config = dict(
    num_hidden_layers=8,
    hidden_size=256,
    num_attention_heads=6,
    num_key_value_heads=6,
    head_dim=32,
    intermediate_size=1024,
    vocab_size=4096,
    hidden_act='gelu',
    norm='layernorm',
    norm_place='pre',
    norm_eps=1e-05,
    positions='rope',
    rope_theta=10000.0,
    rope_fraction=0.25,
    qk_norm=True,
    attn_scale=0.177,
    bias='all',
    tie_word_embeddings=False,
    parallel_block=True,
    init='uniform',
    init_std_qkv=0.0435,
    init_std_o=0.0,
    init_std_up=0.0435,
    init_std_down=0.0,
    optimizer='ademamix',
    learning_rate=0.000769,
    beta1=0.9,
    weight_decay=0.31,
    lr_head=0.00429,
    warmup_steps=301,
    schedule='wsd',
    decay_fraction=0.66,
    decay_shape='square',
    final_lr_fraction=0.1,
    batch_tokens=65536,
    max_seq_len=1024,
    doc_mask=False,
    train_tokens=471600000,
    max_steps=7197,
    dataset='wikipedia_en',
)
Each number is 128 + 32 x the weight over the matrix's rms, rounded and kept within 0 to 255. Layers, rows and columns count from 0. Numbers have three digits each.

# layer 2 MLP up, 1024x256, rms 0.1, rows 301-400, columns 192-255
182100088104148143105132113178143140100093189119192099138099155047128146121146180125160109146148170158135145113065113082123131139099144138194167089126123114116119071099165141105119106086098138
151082126106101113105164118123148122115123123109140167107108145111124159123158179120154058119120111116169150074142151078165133100089126073166120075124158110136122152102067110143162111106158114
109113103115162066094162134150159137106108128168173097088097131079124127143124109154135093117146122086098069118126130115179163090150127119106176075098040102168109137107092155150120150124099145
059195210108114078145110089096172108138139067160173132134080062074123148136130084153076109100081171141110119154073187117167173143187091115126109094093151051112071088137131082106150159128101113
134113125130049203097074101123124165126105121151149152156133127106137133132156138156130147106169093121161079158089072140128139111128138141155147168100120127108111125111130149136157102116127180
167097113120132102102088114144131151117089128122142118119112102142074109119189168131106142104139118066071136181102180090098138121148119089119119099136178114138116089139104136176126115153142128
123141105071102091150153122107091129095129161135148109117137148126171034112113123115168122025093118104155098121078189145125127153131110130135167163114186118123079148151118061105173148129070082
097133152145080104198108107102143076114114203156152172129131155113219128091097113112186046106164155108143136111099105130167139098126153088084133099088207160135112121144129123116164161116153130
161184124076130128157189086111176051120101124115182086082152166169105186127079115094110066170148114096115115145123103188122084149133106114183158098056118080167131093128127139190148131103171143
117103107075134106135122114002169162127084122104134153069142137084159165111162142126194112116111136092101133132110142136156113112069152138146130120171109080162162081101183180137118083076157195
143127112136155154110146144124235148032131101130168173151101119096132163151176145168110102165165160155067041126072128093177099117146116144169123087074172082142145070095099130096115115064100085
138034087136142060120162159089090156119092134171181166085086105155125102153159149112135171079123146159144116113127129085144133162135059153131217147061099122140089105114076074140110105122165148
141070066092113155137140058085094124111094175169179146122185100154216112137173148123042109143107103138124071139068088177141105127128137179130105139110144107139175112141113155117071124111141130
122100149137149085086086093139132050166130096133082095104096101146103119143109116151137122108138148195153107158146186122168125145101159076075139170133071119120085144095121122102136155123172055
250090120134172103070153145159116139104138162141115171143088163079128169154094127160070144083094093108062097120126170181144089101185098118180173105109104075146136116110135089152108091099119121
136085144165191159158110107101146140126106148141098148183132130123107142149093143128131137107165135118096130109102152060160132124151128110104156086104126095196152109113140112177122147125134072
161146112105178068164143134129160116082106137190166118063101050084138128131126153141192168139128083095116137163070153123158079062111124149174120090126114112138134135139096160184124083112103119
137113107104210120068135151132144116136120160168201157165137118087103126066110109158149098154126101051116109128100123111152146141166102125141101110154093117128128066101114111097132105130126156
131186111157147123096171124092142089057148098126119187184106120099162162106090039164131130103154142101128153115135146142162135210166121090073142169103119078133098096095066165145138121147115180
172130071182151191130095127138152120116127135136206169143183114114205080130114202145140068115071107106102165120175129157161180117155096122130145137100146119136174108123121110129092151135187142
153088076101095063138156124086076114130096123150145187110121147191162056121147075074089140172175086153113093131126208071127117108132099113141148085150157102060109106143196130168156119095156081
161120053144129151040111047100153138079090177144141158129092064142068134166139142107134085116124078153151133192061205155155131134114099138170151142100163100111181161140105093126141139092151094
139143077134105057148140085107148115091114206129097164136164132074106056181119095081102130131126114123132127103151224123104121142159160103146145088125171125121126168062087128159200116086154087
178075120094140126084114138039098171135123158142182188124120112093185094138134153089192125074130121131113088107105115133104129130162110111103153152102110092121134112159184103103193155124106108
143092131101200105181126145055139085146099187115110104147147134107182071035111124101091173118077133119088132118110202083133104084148092131132139135152143146092145088114086178144057143115172171
141125154155203138162165127146107110146090162101135149076116101107168128145207097069100065161118153106157127175110114135144151189090096133160106123153088131124146130128086094132156085135073164
137055140139109104123112070107153122068061104163164132097150153101155158126191128098099164091130060089104123084145198110146153119103152121095141142111151122126162070169234124126146140130115091
110104064126124121157153062109091181074063154107112135147128111097213173121139106142122055111146172147125130143134151057173078143085082111115124144080146124091140132096184112101183138100107141
177125159122112121116132141080091110095136097152203146176081111071140148111144179158073113160114151073084149218077115164135077150065098118040125149106095058128146139145109132094135076089148166
181081123104185081156140131163122127119076124116105108087157109166169128082180153129142088110102138084121038181210123148143127106152120114175163119120137133125192135113166152143122094085160119
142126147130112120091159061105127127136109207162120118083099161144143102103176134102187047111141148174115113128124085146125071153089137141109165072117124110133089116064157159093149108090136061
123096146130146146096069102108108146128127087164127103116121085143224088056169081121145190087128133092140098157147107088208198149134122173139103143125107156155093135124151177143134085143194167
191147048126098160147184108155125178123147160162164104116158077121145058158127105143157141097144117105070128137172147121120149164156124085155107036135155098110116115098115175172028090110153104
115083097087138149055107125048152135114102179161146191119168151141161140068178190110122102137107117134151083106134116096207119089130124162103094106119154134138150090135105160156104130101134117
090144071137090148149089077079166130120107134161182091119144214163157136142179165113136109119101125020131113145125156089133160116151092105127112110132154115129165119140182144103108128092121066
147152066123132217121125141132148134115135118132177130097136149116150118138101192108117120144167083134060119126127163115165087132089125112192120129123118154154152160121097222157066176102069077
130150129091118140123077127161093135142101123183152162091144084133132050097161117112140173132137171172063139122138152132158167115163170135126108078126119124217131118128153133180139101079107146
136187094137117119107089122091178171114141147095123124079133132084077109087172163114139123105181118106098119100135106120177131129138086129162159124121118140130133113118057076128140107137141162
126066072087185189140073124113124111139044124085128152138128163090142074133177165141110136115148150100152163077098165094089124130097143130117151101169089121142135090118126127133118148118128097
128099076161206134122117119113088140121092124124101135137157137097138095111176124136085108160169174096083134129141175135140113120172172151135133083114147117135145098120120110088117158126070103
126149127132128103098115107126080161116133169168174128094087149109129120138150120034098087095132114095141097151159135101135102075123092215137085124150156113161123090083121065151079081112093131
173116149086162183124105081144123113113055132209121090104145192126131127123123137087157147131167155145093141160140166110102141195099074079127146155133155140142113125081133146173150174157182100
142123058083115148106139149103121101096127121128140114165115178143251125084142122138125059094118099124178145096168134091126121066138146156117156139129100100104127104131122143175069091135109153
160123135163150128147120108084117141086106179159142146158154172141135117098118053115193130139098115131123142176137111143103084128181161139144120116175140052136182103108133102112148084140123062
129109112080134070104117124086117071049099136138143140115083104135140143187142055144148080119146131128123158115108192124135037177172098136150153101139154089168188071139100089147082111119088173
146144121152108168161144102138149122113093154135094193118125122154153116049175125108126133087143112095134142106132152079108120082083143106178123121090116147120183164115161133163123177071136125
060111111132112132167157129140148129118125136132180099121075227057195126104136117078167101062144208126071120114140158113207155079102119146115084118178153061107151135141115131069065136077098065
156134161116144141105142101099132154125132151151088147159170154117153147080160131085115105120115192121117088103132125054105120116089150143130145127128077131142158102129157121135186209116131122
080080117144066208180077160116143135125075123180141103137132137114105112091136095101106175114142102117062079157154094134171117093077145145110140089123180140090175018086138135118065066115122138
162120111130098147112145127069157133080115136122098162144108222155218081141099124076118168149110138153165138082090142121109116111140054111177112107117172122140093074095129227122168136108093124
138106175098135153149135124174207124114115102141132124168103164161142111159130078076142121149097137066142110132107155097156155120137162144097085108104118102189152158069170104144123136127171143
148151128073165135109137136096116098085103077124101168107115121115152165121150094146134086120125161134145123153104185146138081143083120065125136142081097072159085128062104172157114101110165133
178128135125108100069129090116124084121173133156104123119114125109137082169137171177095143204108136094119110143110173090127115116136100113137137097102140140149127063046145177121100110129113089
147164177134196148094133156091105119127125084138112177125114127152124123113105149137127140105096066094093146155098140095120075139094157145150171119187153104133154104160104137105150125130094141
134110130101127140144120103124115053111105186192092131110148129134139121149148112106158117101139155148108152180124126153143162121094173134136173103107139105170118109132086126156134101075127163
126144129164134101129125147091160119092108100108118131121111163164126164123137115126142097101105121133120078131178166137120112108119140097155149070085025093169140106096130100141103128115120091
122084129157144191187130114125120091151091138182112152074166178121116154162094066093157146115094154129092140155149141148134158072133110114138077116163153132163041189106092128170109127094061100
125132086141147141136125108137123091110098176109158099086094147091160098106094104151146139197154097135120116098078123078119142141161137121152133168110091104187093134113195129180143205120098032
168056109125233119084088097098165105132074124094136146107106141157142154119172062113108164145152184073134173110064170117172105166083143151177057098152126106138211105105107086117136133110112086
161064077183139076156130124124152107049100145123102130062112120128120099164156087136097099130153123151107086126166176083131073131149113151126080153127045154099164140142163059117080141100127104
135105131090173126056141173145192109083167171087110135115080142098112078143141170129166115164134150085166126169128094094112093136141167130144112137067156068120161074083113059135147116039073162
125158112112097139070067193129122147147132145164143115167148092092177117136115161151136128130098134114127113122146150092188161073143169126185177108114129129106171115098089154142079164096177146
137131109093141161149142074098129137094084140121121163064070200198199141130082176066139133161093127111159138112135147118157167135199115079162120143055123099147154137134111162171135177148137147
150153138134128119162124102137195134059136126147164155051165136174160096135106147054179104138132114077105144111123117138181067157093106101142100107115138120144124126181145138155093141102116116
124119101089143122099102147121116177166143121170137100159132114140120079124119137124071132150158146124068139168070213118153100109151137104137195117116130141148142101116135096085105108105137071
120145161084136121153129111104097142082119099131102108088167136081178128120110198128098138083135141095112139154150084137149153083181108133115157126175108100126125106098103098117110122130164151
107084103124090166158138121105162096093091172120152161135155162075184163130130132104161087139071119079129118178138193173178152120078103171111214117100088104071139139111126089190150101133127180
159120153134127100096179112125156180121100132153132170140123216135180132097186093138169105115129064078172143097135139115132100109191119152154105130118198114144073161123163120214145123144147115
089101140138095158134137088075105129076068162169124130186132171126152132102194177107159137086134157167068111173149115142119092142154196116119130103085012109151135109151162103201085127085138102
158110085055111131081119117105056192100081162126180140151141088133149133113119108139148128091115100130143104117107107107163117172106132145084121131129135154127121152135147109128149144097148179
125118091084111143127109156150160123139139120120095157080096123121115099102079115166169096137112212098115114095102146113131109130147122136081181118115064060181085152070138177094131110085107132
132122097134117114130121140126124156121042099155144190118123102132152113158164138088076188180154156131106143123092157072127128178104171218141146159117191126119150060127129123081082131101109091
149139132159111125114103102104087121119096169177166183158131124142199141196092142090170096068188148122121141115143173081166105139110127149112135138168103052100169091163151130134113158098099095
141081119133146155087126145088136087103127107130136150109161104125117132124105141144090117137094086154145057106093105125121097116167117080105148139116078133160116156092173119115148131121094140
097130114106140162110140046110136172032085096129138185083118134089148137171150199161088077108119156116103120147146139090175139145095136117152170158122109033153191147124125157146120134109119135
121170073082168163182138084103154159139171197175194117140164149107139007111074087107102129131138141112118096180103156054135071108098160151128133141151062153136168066073221117140165143124115074
122142106130123091132107114139102101132093103149100125118095132138144132134129118120129055108167136151110064121151121133116119131149138176091148139093152048193126136096149167132060119096098100
183128135028163120124091104085227103143133093140145152103077162191155192120136137064146124103093167110144177169133179078151153102088081190111162163091101080088140171093122189115124145089147135
161164127128164191119139144153138090136107143138087120139133161102130110103154106110197110128131067087122118187120107127194111178202180129170135090152121101120183153088130154173077117121096115
192168116127155131079170133080085090080119175108128179113128095145157118134146089118145150090150128113129118160139129150157073105154118122138126153112135031138196113081069095134140157050121146
155158128070177079105078136107138094120136123209157104075134133079109101148108145135169185168088166160126171131117132117146161091146114172130198101166135094125193072168103148156095181143122128
143154095111079094117104070090114122057113109120156142118110066110071121117141170115151151123170127146146182137170160136129039099127211123131202073125122143166142101106132082129096074134091112
150097119134136146129135116122177126094123153122106165172140142150128144160157120144078147124100136119151128155130108163144101142072163087138150150105120108139145091062144128127137130138084116
130177105115124174083098089096128132137133184134116119142184160138154131114145149127092100113148152121074098131111106117150098175093093123113129133156155107146103125072179154163131133135149137
169069132140127098194157078170132117126104127145122114106206131088170172125156135109170114114124107044141124101170150073171092135150125109120144088131154089173119146110089137126151145130191156
168097080084113133127131118060147085100111159172139165130153086086188122117110176132166145109108111099113139081118098124164162127143114165148124093125048106088138101103131067138124100072056150
208133056134083107075117184136154118091121088126199219092124134171131141139140113085159061138063129142133154111114106099134132141145127074112138129097100125152133140122160133134132119039119177
133132122118128152073122126105151099080128159160144162123169140138146147070144130137114121123130086104164079069112146124131160111158188097111127118109105093138141100100102137116138120108160133
132109130139088170207148123144191137103129120181125108112132119123133115089127116123139137095168084148120135151158102098102062129161173130162120097116147110181168064062134207104065090092102130
110126130130220094166049123128150153090126139143175146145112152121096113141169142118139130182086144131087101088136232133203131152158160093140095103155085029088110145131132108165111140098153131
169086135134105123129122080102115081093115137092107236118090122105129118090085127155077122143146133092168103142065102093128111175175126141106180156115109109142148112110095110119192104127113140
128169141181084169109099137061146126133144189162108090162179137164130142149094178034195130128072115113104103122217109137151159131138082122137202092151102131165158122087160165120111107108179118
147171100129155070064118128161159067103128117149161124138121098099094170173116140101130081128125142128108120084148136106116089154089163124192127107132116105140174117099135145158163107121110116
185087104096137102127134073060102125097094162132128141142196102171098122134125161088118107122120101096122089203178116147152093147183113118158126089158151136116109136095157091131113106101167103
146122126173135116108090104156109148102122152141181195105118175097138084134063129156105160156160106117046122121095156093140112131179173147178107072120068151138120095133127130186097185112079054
141106087167159101098125144176108113127109133118179157154122215141146117153151108144140092143109128113087114128133140117171110177123164164204111116086128170120152119120065103168088184128180127
206113101076166133161140154113163167135100116138126125134122174033155105162095156105099075174126169141077145104089156146130108127073074139145152115165136112125120115141154128155130172128105149
112093064145149164104085075099102110130119154156188108147139160128169103049136149092117127148114146109126128112190125122122110130133137120156127157091079162131171096120147128113153145102159137
138194135099102127149078126151143130059139149177139174116116153194093112075093128153149116093091085110066139079105119060149069183105168086174184128153126119141108111163136128176084128086168148
143095134138132114124095033094129141103127140090148099167153156118121078100105166139054108119091097145132096191163191095145125186104080115131120146198122150122137114167125110112170156108159080